config = dict(
    n_layer=15,
    d_model=96,
    n_head=2,
    n_kv_head=1,
    head_dim=32,
    d_mlp=384,
    vocab_size=2527,
    activation='gelu',
    norm='layernorm',
    norm_place='pre',
    norm_eps=1e-05,
    positions='rope',
    rope_base=10000.0,
    rope_fraction=1.0,
    qk_norm=False,
    attn_scale=0.177,
    bias='none',
    tie_embeddings=True,
    parallel_block=True,
    extras=['capped logits'],
    init='uniform',
    init_std_qkv=0.0466,
    init_std_o=0.00852,
    init_std_up=0.0466,
    init_std_down=0.00852,
    optimizer='muon_variant',
    lr=0.00219,
    beta1=0.95,
    weight_decay=0.093,
    lr_head=0.026,
    grad_clip=2.0,
    warmup_steps=200,
    schedule='wsd',
    decay_fraction=0.706,
    decay_shape='linear',
    final_lr_fraction=0.0,
    batch_tokens=16384,
    seq_len=1024,
    doc_mask=True,
    train_tokens=125400000,
    steps=7654,
    dataset='wikipedia_en',
)
Each number is 50 + 12 x the weight over the matrix's rms, rounded and kept within 0 to 99. Layers, rows and columns count from 0.

# down: layer 6 MLP down (transposed), 384x96, rms 0.118, rows 140-175, columns 0-95
# up: layer 6 MLP up, 384x96, rms 0.133, rows 141-176, columns 0-95
down140:55 61 43 47 51 43 36 58 63 56 62 44 51 34 58 51 68 46 59 53 63 57 46 44 38 56 53 49 55 55 55 52 46 44 54 56 59 40 61 45 78 47 40 42 42 57 51 61 56 48 41 61 39 42 63 35 45 43 53 29 50 42 64 53 60 46 45 33 37 40 50 26 34 63 48 50 51 53 61 42 40 50 46 67 59 59 34 63 74 42 47 56 41 46 61 59
up141:74 50 34 30 35 51 51 46 62 55 45 56 63 71 29 53 54 57 46 55 53 37 40 58 41 68 43 44 58 48 55 43 48 53 49 42 69 71 64 36 57 36 48 55 62 60 34 33 57 46 52 63 45 47 41 77 25 36 54 68 51 41 30 36 48 54 59 29 61 41 43 53 42 74 37 58 53 50 47 33 72 27 62 55 48 66 43 51 33 48 35 62 51 45 43 63
down141:40 63 47 41 53 37 52 44 50 43 65 62 35 31 47 49 49 49 23 41 59 49 45 70 52 57 66 36 65 54 40 55 59 27 43 43 65 52 47 73 45 36 39 36 36 50 56 50 45 48 48 44 68 59 63 55 39 62 64 34 42 55 49 63 30 71 60 48 41 54 57 63 54 39 59 43 37 55 71 65 48 59 39 59 57 42 42 71 51 31 56 49 54 68 60 43
up142:58 53 51 23 62 39 54 49 53 47 51 38 49 57 44 52 74 62 64 37 34 52 35 47 21 34 57 41 74 57 66 71 56 70 47 30 79 61 33 50 43 26 73 59 59 38 55 22 34 55 48 33 59 38 42 53 65 46 53 55 35 47 61 50 67 50 61 50 54 35 45 57 57 47 46 66 52 60 50 86 59 70 55 61 44 71 39 62 49 40 42 48 29 62 48 43
down142:42 49 40 42 60 56 41 62 31 36 53 40 52 52 88 65 45 36 37 81 51 34 38 55 57 12 57 54 61 42 60 72 55 22 71 45 57 46 38 39 47 52 61 75 43 56 53 31 73 46 61 40 52 59 64 51 34 54 35 38 52 45 62 14 65 68 56 42 67 74 54 41 48 58 61 63 53 64 45 40 25 54 48 67 48 40 52 35 55 32 52 46 39 39 64 34
up143:70 44 53 45 60 53 40 45 57 29 48 51 52 59 66 41 61 40 57 41 42 45 59 40 51 55 50 43 53 49 54 58 47 43 80 30 65 67 57 58 45 44 36 65 44 51 47 52 39 43 61 29 51 70 32 71 50 46 52 45 66 55 54 47 49 57 59 73 55 47 49 55 47 51 46 33 41 51 44 51 44 40 36 56 52 41 42 36 39 63 43 48 43 53 37 64
down143:11 41 76 65 54 53 52 61 51 55 31 48 38 50 38 45 56 45 50 50 47 67 61 50 48 43 41 49 54 52 38 69 35 45 38 63 52 41 41 53 48 38 47 55 41 69 62 58 51 45 50 42 62 63 37 50 45 75 33 51 51 63 68 54 55 34 61 50 50 45 59 46 43 69 66 55 35 57 57 47 62 53 65 30 40 51 50 53 46 43 47 47 47 54 44 38
up144:40 58 25 48 29 31 41 55 54 35 49 31 60 59 71 53 62 61 30 49 61 46 45 44 64 53 56 41 71 40 62 34 43 43 37 49 47 43 25 40 62 46 53 42 39 74 75 41 63 64 36 59 63 52 51 61 48 46 53 45 39 43 48 36 52 73 32 55 60 64 49 59 52 64 73 66 41 49 57 65 58 51 53 48 42 43 40 48 58 31 34 60 49 40 58 56
down144:41 47 52 53 61 67 59 68 62 46 40 39 44 51 43 34 49 33 68 51 45 62 24 40 54 58 56 42 39 60 60 44 63 63 46 43 47 50 54 49 42 47 46 56 66 46 55 47 36 54 67 42 62 51 54 40 54 52 49 61 47 46 74 65 48 16 54 45 46 50 49 50 67 48 54 44 58 53 50 26 54 49 58 52 53 59 66 40 42 54 60 34 53 35 21 61
up145:68 59 73 43 55 45 45 33 46 66 41 47 41 36 75 50 53 38 41 74 84 32 60 73 37 49 61 57 58 53 42 55 34 60 50 45 17 49 53 49 53 65 39 33 54 52 39 64 58 30 54 53 64 66 42 52 53 35 38 57 43 74 40 61 44 47 28 41 41 53 53 49 46 52 62 68 54 50 45 66 55 59 75 54 57 49 09 51 44 42 44 42 77 45 61 54
down145:50 61 50 40 50 64 32 41 18 44 71 46 40 44 66 53 48 58 43 55 25 62 52 54 36 44 41 65 32 49 45 37 48 47 72 37 44 39 23 51 67 35 49 39 55 50 46 26 44 54 80 43 70 73 59 43 55 54 46 57 45 39 62 29 73 67 44 60 55 66 48 58 65 72 51 76 54 37 62 24 51 72 63 48 54 54 41 33 39 32 60 46 68 46 32 45
up146:46 58 57 31 53 60 43 62 70 35 52 61 69 51 51 44 32 65 67 44 60 53 59 45 51 63 56 55 56 48 64 56 70 35 58 57 30 42 73 30 57 36 48 49 42 58 48 56 58 40 41 39 56 54 50 35 38 49 47 59 51 51 73 61 40 43 55 51 63 52 31 32 66 40 56 45 38 37 67 63 35 66 28 50 48 47 32 45 57 54 58 53 55 49 67 70
down146:34 50 51 63 62 45 60 69 41 50 47 49 06 48 45 39 55 56 65 64 37 59 63 43 46 34 49 52 38 33 46 47 33 62 32 48 63 59 44 63 48 57 32 34 50 67 55 41 43 59 59 47 45 54 43 50 56 56 63 48 40 56 47 66 35 42 53 48 46 46 69 55 54 42 40 60 64 71 46 55 43 52 67 54 49 46 47 47 58 43 56 45 56 44 51 46
up147:21 38 33 49 36 70 23 53 54 68 54 51 33 44 51 43 39 63 37 60 58 45 30 40 75 54 50 52 48 56 48 54 57 46 49 61 51 39 46 57 58 35 41 37 50 48 63 50 74 36 46 25 69 37 23 58 65 57 37 55 52 61 43 40 59 59 43 39 57 44 27 72 32 67 62 62 55 49 38 38 51 40 50 30 30 37 40 54 57 30 79 64 59 49 65 58
down147:42 57 62 46 56 66 55 50 64 31 39 51 52 31 44 45 52 50 32 34 53 51 47 47 44 39 56 37 52 46 33 38 51 35 67 47 42 56 66 48 58 51 55 64 46 58 50 41 36 53 48 53 33 59 56 51 40 71 60 43 50 37 53 39 50 58 54 57 55 83 63 43 46 52 41 52 17 55 58 58 53 62 49 61 30 73 61 52 52 47 35 49 42 60 53 51
up148:71 38 45 41 36 51 60 31 44 53 46 33 74 42 51 34 24 60 27 65 49 35 46 55 63 52 57 46 48 57 65 39 65 32 51 54 41 59 31 44 52 34 68 49 61 43 48 17 67 52 74 56 62 60 53 38 63 61 62 49 65 30 59 37 50 48 46 61 74 31 31 54 20 43 55 32 48 53 56 65 38 34 70 77 50 50 58 51 38 68 55 49 17 32 63 50
down148:74 32 39 63 37 64 81 17 43 65 65 28 62 66 48 13 33 51 20 44 49 59 46 54 57 58 50 40 59 30 66 36 52 64 40 32 67 43 59 28 11 75 54 69 66 59 45 36 37 46 53 61 37 54 50 57 48 45 35 55 97 57 62 43 53 42 53 35 47 61 54 69 59 17 56 56 50 64 45 74 45 48 31 41 36 42 48 37 64 63 69 23 39 80 55 64
up149:78 57 40 28 30 51 47 71 46 61 67 52 64 50 50 50 61 43 49 58 34 57 41 39 53 61 55 46 50 46 67 55 45 68 39 48 76 47 24 44 41 59 49 40 36 55 52 45 65 45 68 51 69 25 39 60 55 49 36 50 32 41 53 26 54 32 44 42 59 52 53 50 32 35 41 62 46 41 66 51 48 42 49 61 55 38 37 66 88 58 55 43 68 68 42 54
down149:35 59 79 57 47 35 49 64 56 36 53 52 40 47 39 59 33 46 52 52 51 40 57 33 43 55 43 35 64 62 41 58 45 42 37 50 28 80 43 31 38 27 52 43 43 49 49 47 56 47 47 47 34 62 56 78 41 43 61 53 58 34 56 42 52 55 56 73 36 62 84 54 73 45 48 49 32 45 31 55 70 53 57 49 32 54 68 63 39 33 55 59 55 55 60 54
up150:48 76 56 39 66 47 33 64 46 52 56 61 43 81 57 64 50 39 51 71 50 75 67 41 40 72 40 62 49 52 53 48 33 51 35 49 46 51 50 70 53 41 44 45 40 66 43 40 51 51 50 54 47 42 57 53 50 37 32 56 42 71 36 52 50 38 67 50 55 44 59 22 56 40 51 52 50 44 58 50 35 29 54 30 63 58 40 50 53 60 38 42 34 52 55 54
down150:62 54 40 56 61 44 55 46 59 48 55 54 55 30 47 59 83 51 53 58 49 43 20 54 44 51 57 29 40 60 33 55 65 63 43 44 44 71 46 47 67 45 69 71 47 56 71 59 39 58 49 55 46 46 51 38 67 43 40 42 56 36 40 51 40 47 52 43 50 50 61 48 34 57 43 50 43 49 47 60 47 70 57 36 27 44 52 53 52 61 68 44 38 37 41 35
up151:63 36 47 38 66 40 46 57 58 53 46 51 36 59 41 30 48 51 45 34 59 61 35 61 63 47 65 46 55 34 37 63 38 55 73 64 41 51 52 43 46 43 61 47 59 36 58 58 43 46 36 47 50 65 57 50 45 28 23 51 54 56 62 75 32 55 39 37 53 69 49 60 90 49 39 58 40 58 35 59 21 58 19 51 65 54 33 50 41 31 57 57 65 33 68 35
down151:40 67 40 31 86 47 49 32 45 40 36 65 33 57 50 45 44 58 47 45 37 66 46 61 29 50 48 69 70 55 71 35 28 61 44 26 41 62 44 51 72 64 46 50 51 48 43 30 50 45 75 59 38 55 54 75 46 31 51 56 59 44 37 40 49 48 70 73 57 25 60 43 53 42 46 48 63 57 53 66 47 35 48 61 46 29 63 28 44 55 51 42 55 47 58 37
up152:30 46 28 50 60 54 45 49 58 34 77 55 39 75 61 51 78 61 58 31 66 44 54 49 40 47 50 59 45 39 51 44 39 61 41 54 70 54 47 55 31 51 71 29 58 61 38 52 53 73 38 54 60 48 49 58 46 57 65 35 49 49 61 50 45 47 49 35 44 63 41 50 41 31 57 63 55 31 52 51 39 52 56 57 59 55 57 45 30 39 54 62 43 45 48 46
down152:64 64 63 60 50 57 43 54 48 65 48 53 69 51 54 41 42 55 54 63 35 44 30 37 56 57 42 49 43 65 42 67 64 40 65 42 62 50 60 43 67 67 60 73 37 30 45 32 48 44 69 38 55 38 61 66 63 50 19 49 45 65 43 44 42 43 37 61 60 42 70 30 52 72 35 53 44 63 32 26 61 37 45 35 36 46 44 44 53 51 48 74 49 38 48 40
up153:58 63 23 73 67 61 45 50 48 65 36 43 54 56 43 52 41 39 67 28 52 60 49 48 53 53 69 53 52 40 42 62 58 49 52 69 41 48 45 58 45 45 43 58 59 49 45 45 34 37 66 25 49 85 53 45 67 46 49 61 59 59 49 27 52 46 35 31 46 25 33 62 53 37 41 57 48 48 28 55 57 53 54 48 48 40 66 30 41 20 51 67 66 48 53 46
down153:49 59 52 49 49 45 74 37 62 56 61 67 56 52 66 33 68 52 16 62 33 25 42 55 69 36 51 39 59 33 56 50 48 39 50 46 70 67 51 61 72 51 40 47 31 30 33 54 46 47 53 50 45 48 38 64 41 55 42 40 43 44 30 49 63 57 43 55 63 53 50 42 12 41 59 57 47 54 53 55 19 45 48 44 63 57 61 61 57 64 52 60 62 57 67 47
up154:75 57 54 33 54 62 35 55 42 38 46 62 57 51 50 41 38 51 71 40 51 50 66 50 45 57 54 77 69 40 39 43 72 61 59 51 54 09 51 53 28 48 36 48 58 54 41 62 38 63 61 41 50 35 46 55 56 72 35 60 43 67 30 33 51 34 36 56 54 54 48 36 60 46 49 49 51 55 40 56 57 21 57 55 61 56 36 39 55 14 56 59 27 57 57 52
down154:41 38 40 67 64 45 60 52 53 58 58 40 56 51 62 43 69 45 44 57 54 53 43 55 53 57 56 29 40 43 58 54 44 51 40 66 51 68 29 37 53 53 63 55 34 61 52 50 33 34 36 60 33 56 53 34 54 32 68 48 41 34 69 50 56 47 59 61 61 37 60 63 51 42 39 62 44 55 41 47 46 60 48 69 42 47 39 32 52 71 49 57 57 49 64 35
up155:57 53 47 22 25 60 51 52 50 49 58 48 60 47 61 41 46 58 43 49 53 57 33 58 35 27 33 32 52 75 41 62 41 34 38 50 49 47 54 42 51 37 25 52 62 60 48 54 42 47 42 55 44 34 44 44 54 69 48 43 60 55 61 42 36 41 55 41 45 68 59 43 53 45 47 32 68 44 55 43 55 31 53 51 54 58 49 33 45 58 24 57 49 58 59 61
down155:48 43 44 67 64 42 35 50 55 52 37 54 46 63 42 44 45 60 48 45 56 38 57 31 62 64 53 70 51 18 60 44 47 77 47 47 56 41 62 57 54 53 70 45 61 38 42 52 55 50 54 53 55 61 42 58 51 53 47 48 39 39 50 57 71 50 42 56 55 36 53 47 36 50 52 65 30 51 43 50 52 58 55 30 49 47 56 62 54 54 64 43 45 48 38 39
up156:55 58 45 44 84 66 26 51 33 55 42 57 45 53 45 37 57 58 52 44 63 51 58 68 37 57 40 59 52 71 20 44 53 49 43 37 49 55 44 51 38 39 30 82 69 54 29 15 60 79 37 35 22 72 70 49 64 58 39 47 52 56 61 54 42 50 30 57 73 36 67 33 33 43 49 57 44 39 54 39 60 64 64 63 83 53 78 40 39 55 39 36 60 82 43 54
down156:42 52 53 46 42 52 49 51 57 31 41 40 62 34 57 42 68 44 44 53 59 51 34 37 65 44 45 86 47 40 62 46 40 31 62 42 58 60 26 80 43 50 69 32 49 67 50 29 21 47 55 38 67 67 96 29 28 28 54 45 52 70 42 74 72 30 68 44 46 45 52 42 46 54 47 62 46 72 42 56 54 45 55 64 58 77 45 42 41 55 58 34 32 50 29 54
up157:36 44 46 46 51 43 51 49 42 73 54 44 59 66 42 67 22 49 44 31 39 44 31 52 55 67 44 41 09 42 78 62 47 45 54 48 60 69 41 45 61 63 40 71 34 40 63 51 63 37 57 45 71 19 52 26 52 37 40 72 63 43 37 35 61 28 57 48 50 43 18 60 35 50 61 64 52 51 66 46 43 58 47 41 36 52 62 53 51 69 53 47 43 46 38 68
down157:43 38 61 76 42 52 51 37 56 50 79 57 61 40 33 53 59 37 59 51 52 57 46 37 41 44 51 53 46 65 43 30 73 62 35 53 55 51 64 35 35 39 67 49 51 40 67 36 48 44 39 35 39 45 41 44 34 78 57 39 39 47 47 63 51 62 63 15 54 73 72 60 54 46 63 26 27 55 47 27 51 48 60 33 59 44 72 60 75 53 39 40 48 40 48 71
up158:51 53 53 52 39 34 48 50 71 59 42 60 58 54 48 31 44 60 47 48 21 52 52 46 39 57 43 59 58 63 58 31 39 55 63 57 41 66 62 52 39 61 47 78 59 58 38 52 47 47 34 32 48 39 49 57 55 52 59 68 68 58 52 53 34 52 38 55 36 46 70 41 75 50 64 68 62 52 35 51 41 49 64 57 57 52 43 29 77 35 55 61 67 47 48 50
down158:41 55 42 61 51 65 57 81 38 48 48 45 35 39 72 58 59 80 47 39 56 54 59 68 39 44 63 44 44 49 24 68 49 50 52 51 57 48 36 52 61 46 52 24 51 60 51 65 54 52 67 55 39 59 40 61 43 53 37 18 44 52 52 56 58 50 40 56 52 55 45 37 32 48 41 43 39 47 45 60 42 70 60 43 42 42 55 58 34 55 44 42 40 55 47 58
up159:39 46 53 61 68 62 65 30 40 52 51 56 38 40 47 55 64 53 52 36 58 46 47 38 40 46 58 45 66 29 42 67 45 56 67 43 63 34 52 58 41 55 41 49 62 67 57 34 45 41 49 51 31 42 31 58 62 78 62 41 73 55 29 51 52 50 39 25 43 62 52 56 52 72 50 62 67 68 61 60 51 39 50 55 66 64 53 57 35 14 28 64 56 38 50 60
down159:57 56 51 59 37 60 40 57 48 68 48 35 65 46 29 38 53 54 56 48 37 59 26 54 70 42 38 55 45 64 71 34 63 49 58 63 43 47 46 52 63 52 43 55 57 36 34 60 67 51 47 56 50 49 55 42 49 33 46 48 41 37 56 43 40 35 41 56 54 50 61 62 51 55 45 41 42 62 45 47 62 59 44 54 33 56 53 50 69 70 67 27 41 39 43 61
up160:40 52 36 46 55 37 37 44 32 43 48 44 62 69 52 63 56 52 40 52 50 38 54 68 50 38 33 33 40 36 49 55 31 51 34 46 32 67 62 36 43 52 44 44 49 42 62 57 44 47 66 62 50 58 49 52 44 50 67 39 37 65 64 76 63 47 46 46 61 57 70 56 40 36 54 62 50 35 54 25 54 62 64 43 59 49 52 50 62 45 64 54 61 48 45 50
down160:53 41 48 47 65 51 43 56 75 59 49 56 58 44 45 37 32 46 50 44 49 55 50 27 60 43 52 64 58 58 44 57 53 64 63 57 55 45 36 66 49 67 49 51 48 55 38 55 63 72 32 48 40 27 48 41 43 55 25 62 54 52 53 43 59 63 40 46 30 34 56 57 58 71 54 29 48 51 59 72 39 39 42 52 53 61 34 51 42 63 43 49 48 26 58 63
up161:61 59 51 44 50 65 50 47 47 36 41 47 49 45 50 55 43 44 41 71 41 62 56 73 49 57 62 56 45 30 47 76 74 17 69 73 69 70 48 48 49 60 57 45 43 66 46 50 42 40 32 56 40 58 47 42 51 63 63 43 78 63 60 47 39 31 31 38 44 43 42 63 56 26 38 63 45 46 59 68 63 36 30 33 46 49 51 61 42 44 63 34 50 47 58 52
down161:52 65 57 47 69 34 57 60 73 34 51 56 29 47 38 47 66 42 65 58 34 57 47 32 52 51 49 45 18 69 73 56 43 33 47 50 57 20 59 57 49 62 45 38 29 47 77 32 41 35 54 47 50 49 47 47 44 56 36 64 36 21 55 62 63 50 65 55 60 39 63 62 44 45 43 33 59 55 61 44 49 38 52 51 55 59 59 66 52 49 42 48 45 55 41 58
up162:24 64 67 34 40 48 43 64 40 51 67 42 60 66 37 56 43 51 60 47 47 58 44 39 44 65 66 51 62 76 78 45 42 40 50 70 32 37 40 51 55 36 60 53 48 44 53 40 49 50 55 58 54 43 40 62 47 53 39 52 56 58 46 51 87 43 48 51 35 44 36 56 51 42 60 38 53 49 39 44 60 63 60 43 52 39 68 69 52 57 39 36 42 58 56 61
down162:66 51 35 56 53 60 63 50 57 73 42 37 39 56 41 37 57 54 52 61 43 33 49 48 41 46 43 47 50 48 56 40 40 67 60 44 50 29 54 50 35 44 46 56 38 45 42 54 46 42 37 58 41 43 63 31 53 38 67 64 56 41 30 79 43 42 55 54 49 53 45 60 46 36 47 40 54 68 58 51 33 61 57 56 63 48 59 50 78 70 26 59 52 39 54 37
up163:40 68 50 52 77 46 47 52 54 52 55 40 38 56 49 60 26 62 57 64 54 37 32 50 66 35 43 63 51 28 58 58 39 67 20 83 46 52 35 51 32 42 45 56 36 45 53 33 62 54 60 44 53 61 61 53 41 52 45 18 74 55 46 50 42 52 47 52 59 23 59 43 48 62 16 47 62 57 60 65 49 41 35 56 44 22 49 61 46 56 60 89 35 40 67 43
down163:73 36 68 47 39 37 60 33 53 38 26 26 52 63 51 54 35 50 53 41 33 58 74 49 44 56 42 51 51 68 63 57 59 56 38 52 75 39 36 67 23 41 57 61 42 35 62 54 40 49 43 36 37 69 46 38 64 41 65 55 76 81 53 52 55 54 35 67 36 36 44 58 62 55 05 40 48 54 81 60 41 41 36 87 64 20 15 25 40 43 54 81 44 64 46 64
up164:65 49 49 70 68 49 64 19 57 47 31 55 56 59 35 32 64 46 51 46 49 34 30 52 65 53 41 31 37 47 49 25 56 46 66 67 46 63 55 40 57 72 62 40 55 46 55 61 62 50 58 39 48 36 60 33 59 37 33 48 54 71 56 43 53 86 33 83 61 45 33 59 28 36 57 52 44 42 47 28 72 69 86 58 69 27 57 41 50 46 40 38 56 29 43 83
down164:59 52 56 55 60 61 42 57 49 49 67 40 79 49 65 63 65 62 33 47 50 39 71 44 52 46 33 43 63 46 42 54 33 41 39 47 90 42 26 53 43 53 45 43 37 62 31 49 58 36 49 37 46 59 48 67 70 37 47 53 60 49 55 37 66 72 52 35 60 43 40 53 49 38 72 59 64 54 38 72 45 44 38 58 50 53 48 46 24 58 55 39 50 73 51 23
up165:52 41 36 52 41 49 59 53 66 34 39 40 57 52 60 42 52 57 66 30 53 54 52 37 47 40 56 29 55 74 38 58 20 61 64 55 54 73 46 55 57 46 70 51 58 66 36 31 39 57 62 34 31 45 48 80 37 42 58 35 42 56 68 20 45 50 42 47 28 47 62 63 54 68 50 56 44 55 57 61 43 26 48 58 38 59 43 53 51 35 35 60 53 39 32 51
down165:34 56 59 66 38 63 53 58 35 58 54 29 59 12 51 49 45 55 47 65 50 58 67 34 29 43 60 48 67 52 41 60 60 52 43 60 54 54 46 71 26 60 38 42 14 50 53 52 82 39 35 55 49 34 52 35 57 42 56 53 74 84 52 57 62 67 54 31 49 46 25 34 61 52 37 53 34 60 47 70 40 64 62 51 31 41 41 61 44 43 35 57 57 61 58 36
up166:41 46 61 66 41 52 56 74 50 47 65 18 41 78 41 51 37 41 59 44 45 66 65 39 47 66 47 61 39 23 68 59 72 56 58 50 36 64 40 39 54 34 46 42 39 51 48 30 44 57 45 27 36 60 68 44 51 51 55 66 43 36 42 39 44 23 39 29 50 28 77 54 35 61 48 52 62 65 43 53 63 55 67 52 31 57 41 54 26 62 59 40 49 46 36 39
down166:58 72 47 67 51 73 37 54 49 43 46 54 40 54 61 32 55 69 50 26 74 56 46 74 22 61 44 53 38 41 45 58 51 35 51 54 28 60 29 42 57 60 48 51 48 81 62 68 42 45 65 55 50 53 48 73 61 58 58 42 43 59 42 40 57 54 45 27 43 63 48 40 72 50 32 54 45 34 29 44 35 53 79 38 36 27 42 60 35 68 43 63 43 55 35 41
up167:45 31 34 56 55 40 50 63 18 57 47 49 37 67 46 29 49 39 50 30 46 59 76 64 46 49 65 45 56 48 46 36 43 43 49 62 58 71 46 56 53 59 54 38 71 57 46 22 55 72 29 42 45 55 43 67 69 53 56 49 54 55 46 52 39 56 42 72 63 50 26 49 46 60 27 49 58 68 54 42 46 73 53 39 30 51 36 49 48 80 58 59 46 35 37 45
down167:45 56 54 58 57 50 62 49 57 58 53 36 60 44 40 30 64 40 66 56 72 55 72 73 44 27 42 52 59 39 41 48 61 43 48 67 69 52 55 58 52 30 50 37 65 52 50 62 62 51 38 48 65 64 46 43 49 33 49 49 32 46 49 46 66 64 68 60 46 56 54 46 41 55 55 54 70 45 59 49 26 26 37 36 45 59 59 26 36 44 52 31 47 44 74 59
up168:63 49 68 46 53 69 63 47 50 67 59 73 52 36 53 43 57 37 58 52 60 72 51 48 51 68 31 37 54 46 43 65 22 41 51 71 37 42 50 44 62 52 53 35 27 49 69 67 36 46 38 62 64 46 35 66 44 43 37 41 42 56 31 38 46 48 51 45 38 46 36 41 45 62 58 64 44 46 57 64 36 66 39 46 59 50 68 50 48 46 39 49 60 33 50 68
down168:53 56 43 52 28 31 59 46 43 56 76 58 18 48 46 49 49 46 44 65 65 58 49 41 43 53 47 51 49 52 51 39 40 68 59 36 50 54 44 65 59 79 45 51 36 45 44 52 53 61 32 57 49 54 55 63 52 44 32 50 46 44 70 71 78 46 61 54 51 62 35 53 39 67 39 56 34 47 47 46 58 47 63 38 66 42 28 52 49 56 48 49 49 49 43 51
up169:40 24 43 44 59 54 40 38 70 69 47 55 40 65 49 25 62 39 46 56 51 32 50 53 63 35 68 42 49 37 46 74 72 66 63 44 66 64 51 71 60 62 41 38 54 58 36 49 56 46 26 55 55 55 49 46 44 41 42 55 49 50 51 51 41 48 44 75 49 76 26 34 58 52 38 52 63 48 46 46 49 40 87 51 57 43 38 74 46 51 45 56 65 33 38 50
down169:61 63 52 48 53 25 46 44 35 43 51 60 51 51 37 63 66 58 48 50 58 46 66 55 55 65 52 42 40 64 66 30 23 41 54 44 27 51 50 50 24 39 75 43 77 42 57 47 34 63 54 44 41 64 44 51 54 47 37 52 57 49 36 67 60 47 47 09 61 55 60 70 66 41 42 46 49 52 42 52 41 39 53 62 33 71 55 41 46 44 59 50 43 62 44 60
up170:39 51 67 53 74 53 59 36 61 67 31 40 56 41 58 51 36 52 65 48 65 47 41 41 44 47 62 48 51 53 36 60 39 63 49 51 59 44 55 39 54 26 68 45 32 68 73 54 39 61 42 60 43 44 47 32 62 41 41 40 33 30 57 36 31 46 47 45 80 45 74 54 35 60 50 42 47 25 47 54 44 36 37 49 64 48 62 45 52 49 49 32 45 60 56 49
down170:56 47 56 60 44 55 45 54 41 49 45 38 60 61 37 49 42 43 70 44 45 68 34 53 52 62 31 57 41 58 44 56 37 59 57 42 53 51 55 36 42 49 56 53 65 59 49 60 37 60 47 58 25 32 33 71 41 68 65 39 60 44 61 54 46 46 59 60 65 43 42 55 60 59 42 30 60 69 66 41 43 47 27 47 47 41 41 40 48 56 67 41 69 54 36 33
up171:29 83 70 49 65 83 56 67 39 49 54 55 58 39 46 69 47 52 61 40 72 34 49 64 29 61 61 40 50 53 37 50 66 44 47 58 57 48 64 54 43 50 49 56 47 42 46 69 52 45 62 50 43 53 35 57 49 43 26 60 42 33 52 43 33 32 41 39 44 20 48 74 52 48 43 46 43 40 70 42 62 24 45 60 66 22 48 53 37 51 47 49 46 61 45 40
down171:72 54 29 35 56 65 50 34 54 51 48 42 56 55 69 44 39 66 51 57 54 30 44 58 43 49 53 72 60 20 52 58 47 46 47 42 57 66 41 10 57 45 50 39 54 56 67 43 56 53 69 48 71 41 73 45 58 54 53 52 48 50 41 51 60 32 69 59 63 51 47 34 39 50 61 38 56 57 40 38 24 63 43 53 30 55 48 78 67 48 29 42 43 47 51 38
up172:53 53 44 34 22 46 57 48 26 38 79 62 68 41 70 51 54 33 47 46 52 41 40 54 53 53 60 43 63 44 44 31 33 38 62 46 62 53 50 45 67 35 51 55 66 35 41 47 48 61 35 46 64 42 52 59 58 44 47 39 51 40 42 25 53 62 52 77 61 55 52 40 62 42 37 57 48 64 32 38 33 37 26 51 63 46 62 41 31 60 66 48 50 40 35 56
down172:59 45 40 45 61 45 57 38 56 68 54 58 43 38 22 49 29 47 55 56 74 61 37 50 60 51 46 42 55 48 65 71 50 61 26 50 39 50 49 31 33 34 36 65 51 57 44 60 61 61 29 58 41 40 64 68 50 48 46 42 51 51 54 66 56 61 57 53 30 47 60 40 46 46 42 41 54 33 55 58 45 48 38 69 52 36 51 52 59 51 45 65 51 45 56 63
up173:35 49 66 32 56 39 62 51 48 45 44 54 54 41 60 55 43 34 50 46 36 68 61 51 26 52 33 48 41 67 49 68 65 51 30 62 68 59 44 67 44 57 37 67 55 55 28 44 38 47 43 53 38 38 43 59 57 37 46 59 49 61 45 47 59 69 58 39 31 54 61 58 46 47 57 43 51 39 39 45 58 58 36 55 40 61 47 35 45 80 61 44 39 45 49 73
down173:40 57 45 63 68 62 41 42 54 54 58 60 70 52 48 61 54 29 57 63 56 33 37 49 46 52 65 49 52 35 48 49 55 46 39 65 73 61 43 56 50 44 58 26 59 46 60 58 49 45 48 49 42 39 57 44 25 69 49 29 39 41 63 65 38 53 58 40 73 42 42 52 47 48 43 46 43 66 61 50 40 39 58 39 55 39 54 53 40 43 31 57 48 39 73 61
up174:65 56 47 20 46 56 21 56 61 44 36 38 80 44 51 40 35 39 40 52 46 56 31 55 41 48 62 55 59 61 59 49 69 49 47 44 31 35 61 37 79 45 62 23 33 39 64 59 49 69 36 48 34 52 45 46 47 69 54 23 48 59 45 47 22 38 38 52 40 55 68 41 55 52 29 47 46 35 63 46 58 60 40 52 42 58 51 40 37 51 47 57 54 52 47 46
down174:58 46 25 55 36 66 59 24 54 66 38 47 39 49 57 59 31 58 58 50 59 49 49 55 69 35 66 69 57 68 51 46 37 53 50 44 63 50 63 44 38 41 56 37 61 39 54 58 72 33 46 44 37 61 67 41 42 43 68 54 48 56 41 48 51 58 50 72 71 50 57 47 54 50 54 49 51 43 37 41 43 60 41 75 35 26 54 56 53 58 25 44 43 49 57 51
up175:50 55 24 61 53 41 43 41 55 64 39 30 41 65 51 30 36 55 53 48 62 58 17 28 46 55 36 48 38 52 58 65 51 52 64 59 22 42 53 21 41 62 57 53 59 73 73 42 59 41 36 53 42 57 58 62 65 59 24 70 60 35 48 47 40 74 32 33 51 13 63 60 60 64 68 27 60 46 64 56 61 42 51 49 39 37 64 62 53 46 64 53 24 28 63 42
down175:45 51 40 56 11 42 44 35 38 30 65 57 48 44 73 55 44 67 45 24 60 57 48 64 33 53 72 75 44 62 47 29 68 51 48 50 25 38 77 37 60 57 77 47 67 49 56 50 35 53 47 62 64 88 41 64 57 63 48 62 66 40 61 46 30 57 72 58 52 63 67 49 43 60 54 39 52 38 55 39 57 42 23 43 29 18 20 43 61 54 63 50 38 29 55 35
up176:35 29 38 43 69 47 47 59 39 34 50 48 70 41 69 44 51 54 38 37 53 42 60 38 42 35 46 26 48 50 72 82 46 49 32 48 70 71 55 45 61 62 42 42 53 51 63 51 33 48 57 44 49 70 13 43 65 60 33 47 56 60 34 41 72 49 47 50 37 39 44 49 72 41 51 53 45 32 52 41 58 59 51 56 23 67 56 40 44 64 43 67 57 45 71 69